Each number is 128 + 24 x the weight over its row's rms, rounded and kept within 0 to 255. Layers, rows and columns count from 0. Numbers have three digits each. The size before them is the row's rms in percent of the matrix's.

# v: layer 3 attention value, 640x640, rms 0.0477, rows 106-125, columns 0-159
# o: layer 3 attention output (transposed), 640x640, rms 0.0365, rows 106-125, columns 0-159
v106 084:104110123123177147121110105114143156139151097121125113127157065140109089145148131116141140122140160129105149109138108129142127119134128148110180170124164088108124130139117137141122125152125124158144136155109136127138122107146140134088108116140079087111134138112128143099167110120144157099180139125131116145175133175165131101152091104113075154129122133144097102137137076096104171133151123112130127128102117104097102134125177141138123133132129156126134139137139132126126152100142119
o106 086:117087133125134143119121109109146126133084097184171172159073128143128164094161168111144126095148125116126098114121133086089161110192139131082130116102131179117134084161127143141086124139132161154157125128125128130129151142136115091156117123118159114108140144176101098136107136117113122125113114128114159146122104124121144163142172173130144093108166147103137161109126127117131072122174144135127152147116122116113138138136115117076120062120144088130145149087137152143108100178115180
v107 094:115141094114115112128107141142108148116077150148132074113107165165140181154135126125082148137161147140128075103134113121110091153152161144137121167106089122100151134093098083154085123139118115123142116116121149149162128103073077123170139125117093133072124169102152161127107159094114127145106124103111102145133141129133154119115106126162136082119158124143080151134104170101117105154161161128171163130130140125106111143116116115124116137138110099146147121158168127156150116126118159
o107 097:149165167123157157195136122150117111113178089095135153103128150132134136117087113114170141129096111148138123139133139117156116133136134148103148104136152160178083169117100104121164100173119142111115144125141130162104107133163110128107102134129129098115116136162088121159140109160160148099157127127129134142101128151129099117100136122108134186115068117136147147136080118176134139096132113111114140118168101134098128134160153105137136160106188125156113125115105173133134111122138129
v108 084:129149080155110108148113128119139095122109115117108086176152117130104137140144103130105140110140095137116140121078066097138083103111112155114098112115123149124121085148135142118151106124103161125156162128133112122148103116128152124132116156189161134105139144142149134174087118159125142133059149137145107113137120116054138146132126151101132136128178099132150099120133139169144122103106088122167056127141127130111104099176130139167146086112142106144135101108145147092151119084156143
o108 086:159148102120114107150141152152108131153141169129102101099177143124121124167149110129098102161113143145126150151138140141099117173113122109201157135121116121075196143129145106118080170087116136119109152108105102131113160134114128149121142147131108117137093124106171122130130092109098142134120130112149129090166128136119139112159084086106128137159099117124112135149114111095161140159081098132104153113100164120117155130078129133142118129130109169117101119155145103130124134141118094
v109 086:115108081129154176114116134090156131104146141125143127110111099121115078127167153110098158124170143132178116147139137139151107122113120149153121125116121180113132138115097131168129139146068123118130064144105133154147112115187148132157130102133125124095135156110146140114087124125098098164147143138110077137148096141156138132149145158114088105148125117154111116134122085161093131097138123124155087135143071137158123160150138141137165107117146129124118113116125146099169133106127164
o109 092:147157144153114157113158134115114089167119097134139148145103172083119113143110143108137132116112108148106093152112102130088155146175144108175168115098134131110165155151164167151113143153121129097107140109129136101108109153122105169112124154114138115120140123110141138164115107094159121140129099109137145122160135121110123150185075093142158132123113159089114136114146120133101140153130122135112164111129142136102154159117103174085089040169116128107118130156140167131120114142119132
v110 100:127138129127154076094138149146146169167135127095137159176107147139109077134126145121134134129172118157140094122138113126129152165134106120130124123176124151110145145139105117142152136106092148105123128151114151126134114116157181111138123096139136112114105075131121152131114147184120116164138142138133103126132122125177105135116166094125114120126129133140137097126099131172137142146138158137177045136129115139108123141121159126106149112168104123121133118151138142084113146161137194
o110 105:075075120115118172093121125101174122130076113174146131119090121144153108125164133117137116150112131125101092131082153130130167102123141112095123113086123148139152133153129166137084162124120145148121103113105167131148148139140117117124141165107098119146124181129147093155106090078085104163136127118165136106128113144108136171195107133159166085132145139100121090121156091107133104121104131144127132116146152140123165133117109171107113080152096132126145125111134140143121140151101129
v111 097:123138087141164136083134136130145149118099126129119071086134108117107097126139157119107104090136115111182140122128150105161101110119130154102143184153114165146154088108083149151114131124124127101152122130117146134110079105184113100165134076107135157142113185123076108090135122119075137103153130165139173115149134122144109123131107151127114113105138102153092107132144135149089147129104122126123134133086070140160142157167139088124140133150105094140117138125158136160162116112137186
o111 098:149151180162148138131170126097113080132141087099118141128136159074117130117094100141127159132104131162080108161138112138084128152141126127135142144130158133115119167157185124148157108191119133087116138102127141133133122157122098149064137122168095148096135100120133185147121085136170134114128112128099157157139166110119144170135111088095104137143107155136157154093121144088119138134138139129136118097122114115104132159145119126128103082111136121118127143137136152128154133110139122
v112 090:112114181177141085108120138130158126159141096119140156142120123133118145126123124119138120154122080154167131148150162118129124116144131123119125150167142164188186139207131139135141124138152114102123093085093111153062155126143129135142134159138170123149141126131128099107157161117138139092102135116171140129070104126135106126101180120100108120141129078141170140170124097159159086106114136113093169169115115145123169147181179119116154155146141127123162128088123132138099178150143133
o112 093:140157128160147134093155120148107118109129151108147139132132131069108110141068153140122132121102159143150177119152128171145168161108136124159121120115134100116106134073126124126147128137130095069122126131146111088130117112080149139102119122131118140115101110102133160078120096145177098117125137178106145144163149094150130142140096139130126107127094166147107119148123147084115152139101113140155109115129118114163110106121117156124148117117162125100091151180133121141116165101169099
v113 092:090094134146133125127131098148144093138134093143143069097149128148136188138165121122153114136159120126138162147156113146131136081113143142124114118150120118169148090130116121087114151101163134140123116114127160165158156154137137094113119145124114133139114165140179124153149162100101117117043128100126144122093134102119140095140113152153177133130141113093148160151116141107170108089156100144122143135101192139129140120091097135152128162129111137108135134135112122118123103124136102
o113 096:188140127128155111159158148166083148116140149070140149099194130119100143116107105108123122130147143143135163134130123128148097160137152142151153142155133141116108136107137084123179108099088115099090141134133103179102114110136158135113122118108125145117109104127093160108128132182153146088142133135104108125171137120159119088098148107125112205133090102164111138148115145154119107175103124115144136125146141118130127111128154098155140186119175137141099115140154124129112122089160143
v114 086:108179118148144082067147127125120138130089126110142150177135136144109130094118135104119120120152124110094114126090179118138151146148126127131096142102134078105090182089101110144150075134088121173131133141165140094089131150133118128121109132096134131122106061118089135142122133130147140101133133146125150102102134106169154149109122103159125105114094133112167081111109127154118164134090152098119114112151151160157135114112128186161120153099118089152137137182119158136105131108107156
o114 089:064092121090111127106086123093196123124132099146126109145134140150178119125161121109107124141129162129119118119116113138150095106112107112111140156123125164153114114166124195129108119110156154184134098104115118131134113135078089130133140124119118099163102132162146101096142094124086123185141137080116125088137136181113139117164147187116181097103187118140098129119168132094163064134128114132108142136112108121115112116092160102123151091145100114141165134133151125145143125132106120
v115 083:141120107161108161080135128124146103143093153133154109124132075132139050113134133156152136132149141150082142117108121114126091097142163127109090131148114131146113115129133124139108105140105148159123136138118138149108169132102081117069164132152147156133179127119143131141106117149144108113111110138115181112096104180080144163138117155139146153152090169168111152126140133128118183158130151115108114154145150137130122114106052156121136113110128130112101118132105164134138137101178168
o115 087:098110133115096117143138129080122114140148094110160109147144133107183129128150109108080111143125130161095121157137098141113109164126131112088118134117134126091171165149123101109111113125130156130148097127144131117127112139121116145142083132103091140116102123141141113117156134123120151141141078097119107087153112126134121143152162116080139101178161104145116134119135150123141081118143121140125131125060090107080121117144181122155159173138132128131117147117090119141138095136122144
v116 086:153114139150151107106136135142162129131131117111155155137107155139106131140117093088115157170123127123146140142145101100119122111126145114126140118112169144135111106156115090106132111125164119114109125127129108120099151134165097127109136136147128107123123111168165140137160113095125134132147157101128109123121140123141090100105145143101112138122136085161096144154108151138187130168106140070123100142153142131087075152184184082106160084148124106131138107135126113080145129096121125
o116 088:105146097153123139139148123170099131103135151175120112092126108160109125147144138102152096171135135092103142139109191129133152131173153106155098168116132120132136163091114106109128167143116141095138109150111112142114143127117136116085126152133109143120113136097122127126104136116129099146104152147154146142135117152134162118155073141149170067149131119102156113136098083103120159048129126151160122148127150122157128136120110208101114130150121142133118154136175135099131169133154116
v117 095:125066132113174139185156120127139118137105083138151140130153120119126131097121117147112106140158117066106147134109131140156118116109080139124166142147152113175142154163124119117144158099140152143149147091162112129100179161133136130100138143127094138119091150145139113137180091169140128134079148132135150125101134142088116119162086124115142158120120067154133119119114133104147115103130125059098143116109146119121129132169089122136115121116153107128144154119119121125115138147135079
o117 097:126171097134113076178097158160097189103158148156105072135170129137084139132120128163160114151089143120127126115122130137115138139109126122150110153159151108111133100096135091116129137112126113110144149183104097154122125096109146111132104121141139124122126096114144141090132150088118124121107144160115126124106117181112152089109157139101118116178119096134123133096097148105140126098135134143170108126105127110127073131132132132141158161111143139122103126144121112102149167150165129
v118 082:089120113128117118170116118117149095121085088159098135094133165117138117113136110133130116068131095100157157136108148113165119108112141142130111099122142152165095099116161128115120139106213153150119121107124136168136144193122126113104098149132153131130170156121126105124121148143090114100103102102160128118109116079103155130134104143139121145126145110125200119100123144112121171101110104124118121083058179137131095125136112156132110125118119133135108140133083136133165096097165091
o118 089:153178122127126107156170145143095142140182149082132111132180112107100138135121118131116105157123153126124168132170104146127086193121133119169135168163139113089143127115130115117140113088116121100103153122126078129125125114131146159131139118120122145123069101106147148134171138154145123112139126147089109123159147122133113076097115103103117185142121095136099122153099163122123099143127109111122144121114126128124093118120156120170158165125152134146087122172142123112114120104147122
v119 086:121136089110116145109145106114113134130136144135125138105138106140093072111120156122135108103159154100080110116116110102174069111163078093131126121145137152152109118130142138122104141153143150134126094141140136173115166136129148143128066102135126150141111139133115104110100113134110120113102136139148142118153128156090125156139132154135121126111101113133159137124131143167131104089116111115117077122129125155091070128169099185118143093113180114134081115138152160168150106107126159
o119 084:129166122094110092156135122139151129125188124106113128161146142128129113148156109127098120145109152145100133150130107141074112171120112110136134157132143112073178153152123162136104099120103128124134145103119096090158088133105131152148125141136137134102070099126152117122135113136135146116152107129098122107153135162128131117144105100088147149156155154110089118131141176094153062143095135119111150107077124137108095143109160139158158145122152115137123095183104144143127124141133129
v120 088:136138093138123138095128104113118131164112142131136102127133126130113084100084125113090107109141128116121123140119095111126098126111113126110139139154111171137114146131124100129117143125113144127108123143150124140079133146113158108112113116126166140112190115101139123142125137161155113081103105148152156126128135198102113173127132135138090143118107114119138116133124129168092100090132168122124074162130139150141111127147112169133161105116134115109121137154117124125118117100162144
o120 088:138117139130126065126140139105150142174157115129131141160132134127181109146149129120081106143112151168119132135177091158089101161129114109134136117105143129055199123138136154089088112125103119138133119114111119112130125137101139133157109135109117100121091121142171125082126097100110137137137088125094106069174133119105125121179130092081123126162143168126075145130138131093177090160119109134088130113081108117069104130106140116143168149119158111132114137163082112141127122155111113
v121 089:134102101101187100154128128094145138116103113123141133149096133109131168152133124148112122135160145113146168126091142153137146182105073148103077113116084146152144137106132126133143120163120124111133165133199125114153175126076111124196111147130103134091082164132116156106141106142115135146094124145145115111157128144110115138176121166145175125111174118144110115109121101170108104097114163096140164152106120145137111117107122103104122172107136132121132124110153137133136128146076091
o121 090:146144116129111135147121173172083133117150144129080126127170177129105127140079115145153135097055110148153077130136126127168125091109126157148140131125145127100125148116113100115143122099137148078098128102099125169113146099141121117127133153150154100149169121127141124140133134097124131135139128060090119146096127162121137114117140077104122148124051106142128133078117150115170111147119119114142121134175133129085131135121095121149093116156152156104142120141121133112132129139133103
v122 088:105105093150127147116136147119120127124121130145114167108095127140135174139128144101109109165151130177141142090106142135075170113145104116106134189133150084105155131108111128160108131110134111122131154071134095107075128117132113130143145161138123156156085150149156178106163097138099131130142111121105133136110137105174131118146103127112123120124115131154119130188113146122116187157082130083103164137145125086156143125140161115125123171151145115136144141122100140176131130130105125
o122 086:100154125115152133191113140152127094133138128163119091181179150130085149101118132150169121068127134107107142123103129129151113127165130145124131148120143170179087094125097087131182133159157156108132148159138087177111112144100120101115103123172130086155134127126110097130123131111126128121114147139157152144113120197105168101097157152141138107118120102114180101119110109102098124083139123168151116122129092119161105157133124131141148088103123134148126135145176125117177146147140144
v123 102:122099105106184116143136117131138106110138125136131114126152124119133139116109129156130152130140157086104121130079136115116101146119079160110121077123133113140100130094085132120092124157146072125143116136157120121160156160064139129192126133147100137108141185131177126170124144121146116112085120147159109096138151169120128149167071136107135128091165050114125117117131116163079133087112156127147156128104150108119135116133127135147136150114134157126139130135131121130100112132102145
o123 101:156143130107146118154141142149085121158148113106139145114145161150117115137116146117090133121127143166137113141163090130140094146147134107166138104118164158069179128136179129111107121122090137094125121116142112140109128110113125105119122148141160108107108104174126112100131133091134135135125104094052141118144129163124144052154125153105136153131099161145101174102116139107192104173124125114110160134129129121063117114090112089122102105126150139116122147167127132129133121153120103
v124 089:154150158147172148077168121117126078125176154150114130108152106123140120133085129109133080136143094090093144097122168117202128104167118115110120128154145136126111151120157136146126109093128139125101129136133113108072164158170135134145113147120110127114129167183093136179084128168116143134132122115115136139097142130138094134124139121110098158120097148115123129152154114179135132111146150128132154121113114122113177148107179128083145142118096099145116141106071116090110159172120161
o124 094:130110131149080138110141112120157115128045127148111078160146119147135123121159147117117171118136157127120096118102122149092154130124132109124133129087091134138137090123104165150140153111149087151142134136163124099134085123081115130108125139125124117162147115090132091066121119095109141134107140169175128122132108132125131122146151125162132098122177137127113096134172124070111162152090156185150089110124130137196100126132130170120130077123108143126140119170161102136133137117135119
v125 089:121122113142127090128156139141142105132139125139113125169107136163090151102091150118132144122174116140167099132100135137103121123175093135173151085100131157143163141188118105164136124125163121132107114135102149186118187141149149143176118131128162106139147196149159125157137141131123135175094133113125106124103131139126104147153123131115113131136148113111111196153135100157151143117110144085121171150151125130113098127162148125128134135147131136131140134125168109117165142147125158
o125 091:159173120126126133152127117196112116136137111139131115104158140139124124154109145117131119135077146161116161134123122146113162155143134108161122124112153126153102131085123124119142140148130129076112145156110103132095098139136127129091108129113103132129084118095121113107111122110174126116133117188142155163187133158123158113141113152135170142166094134125134132147082117101136164111065122157183141095093118117141124131138133173130129116106161131128102129150129138129123169137148135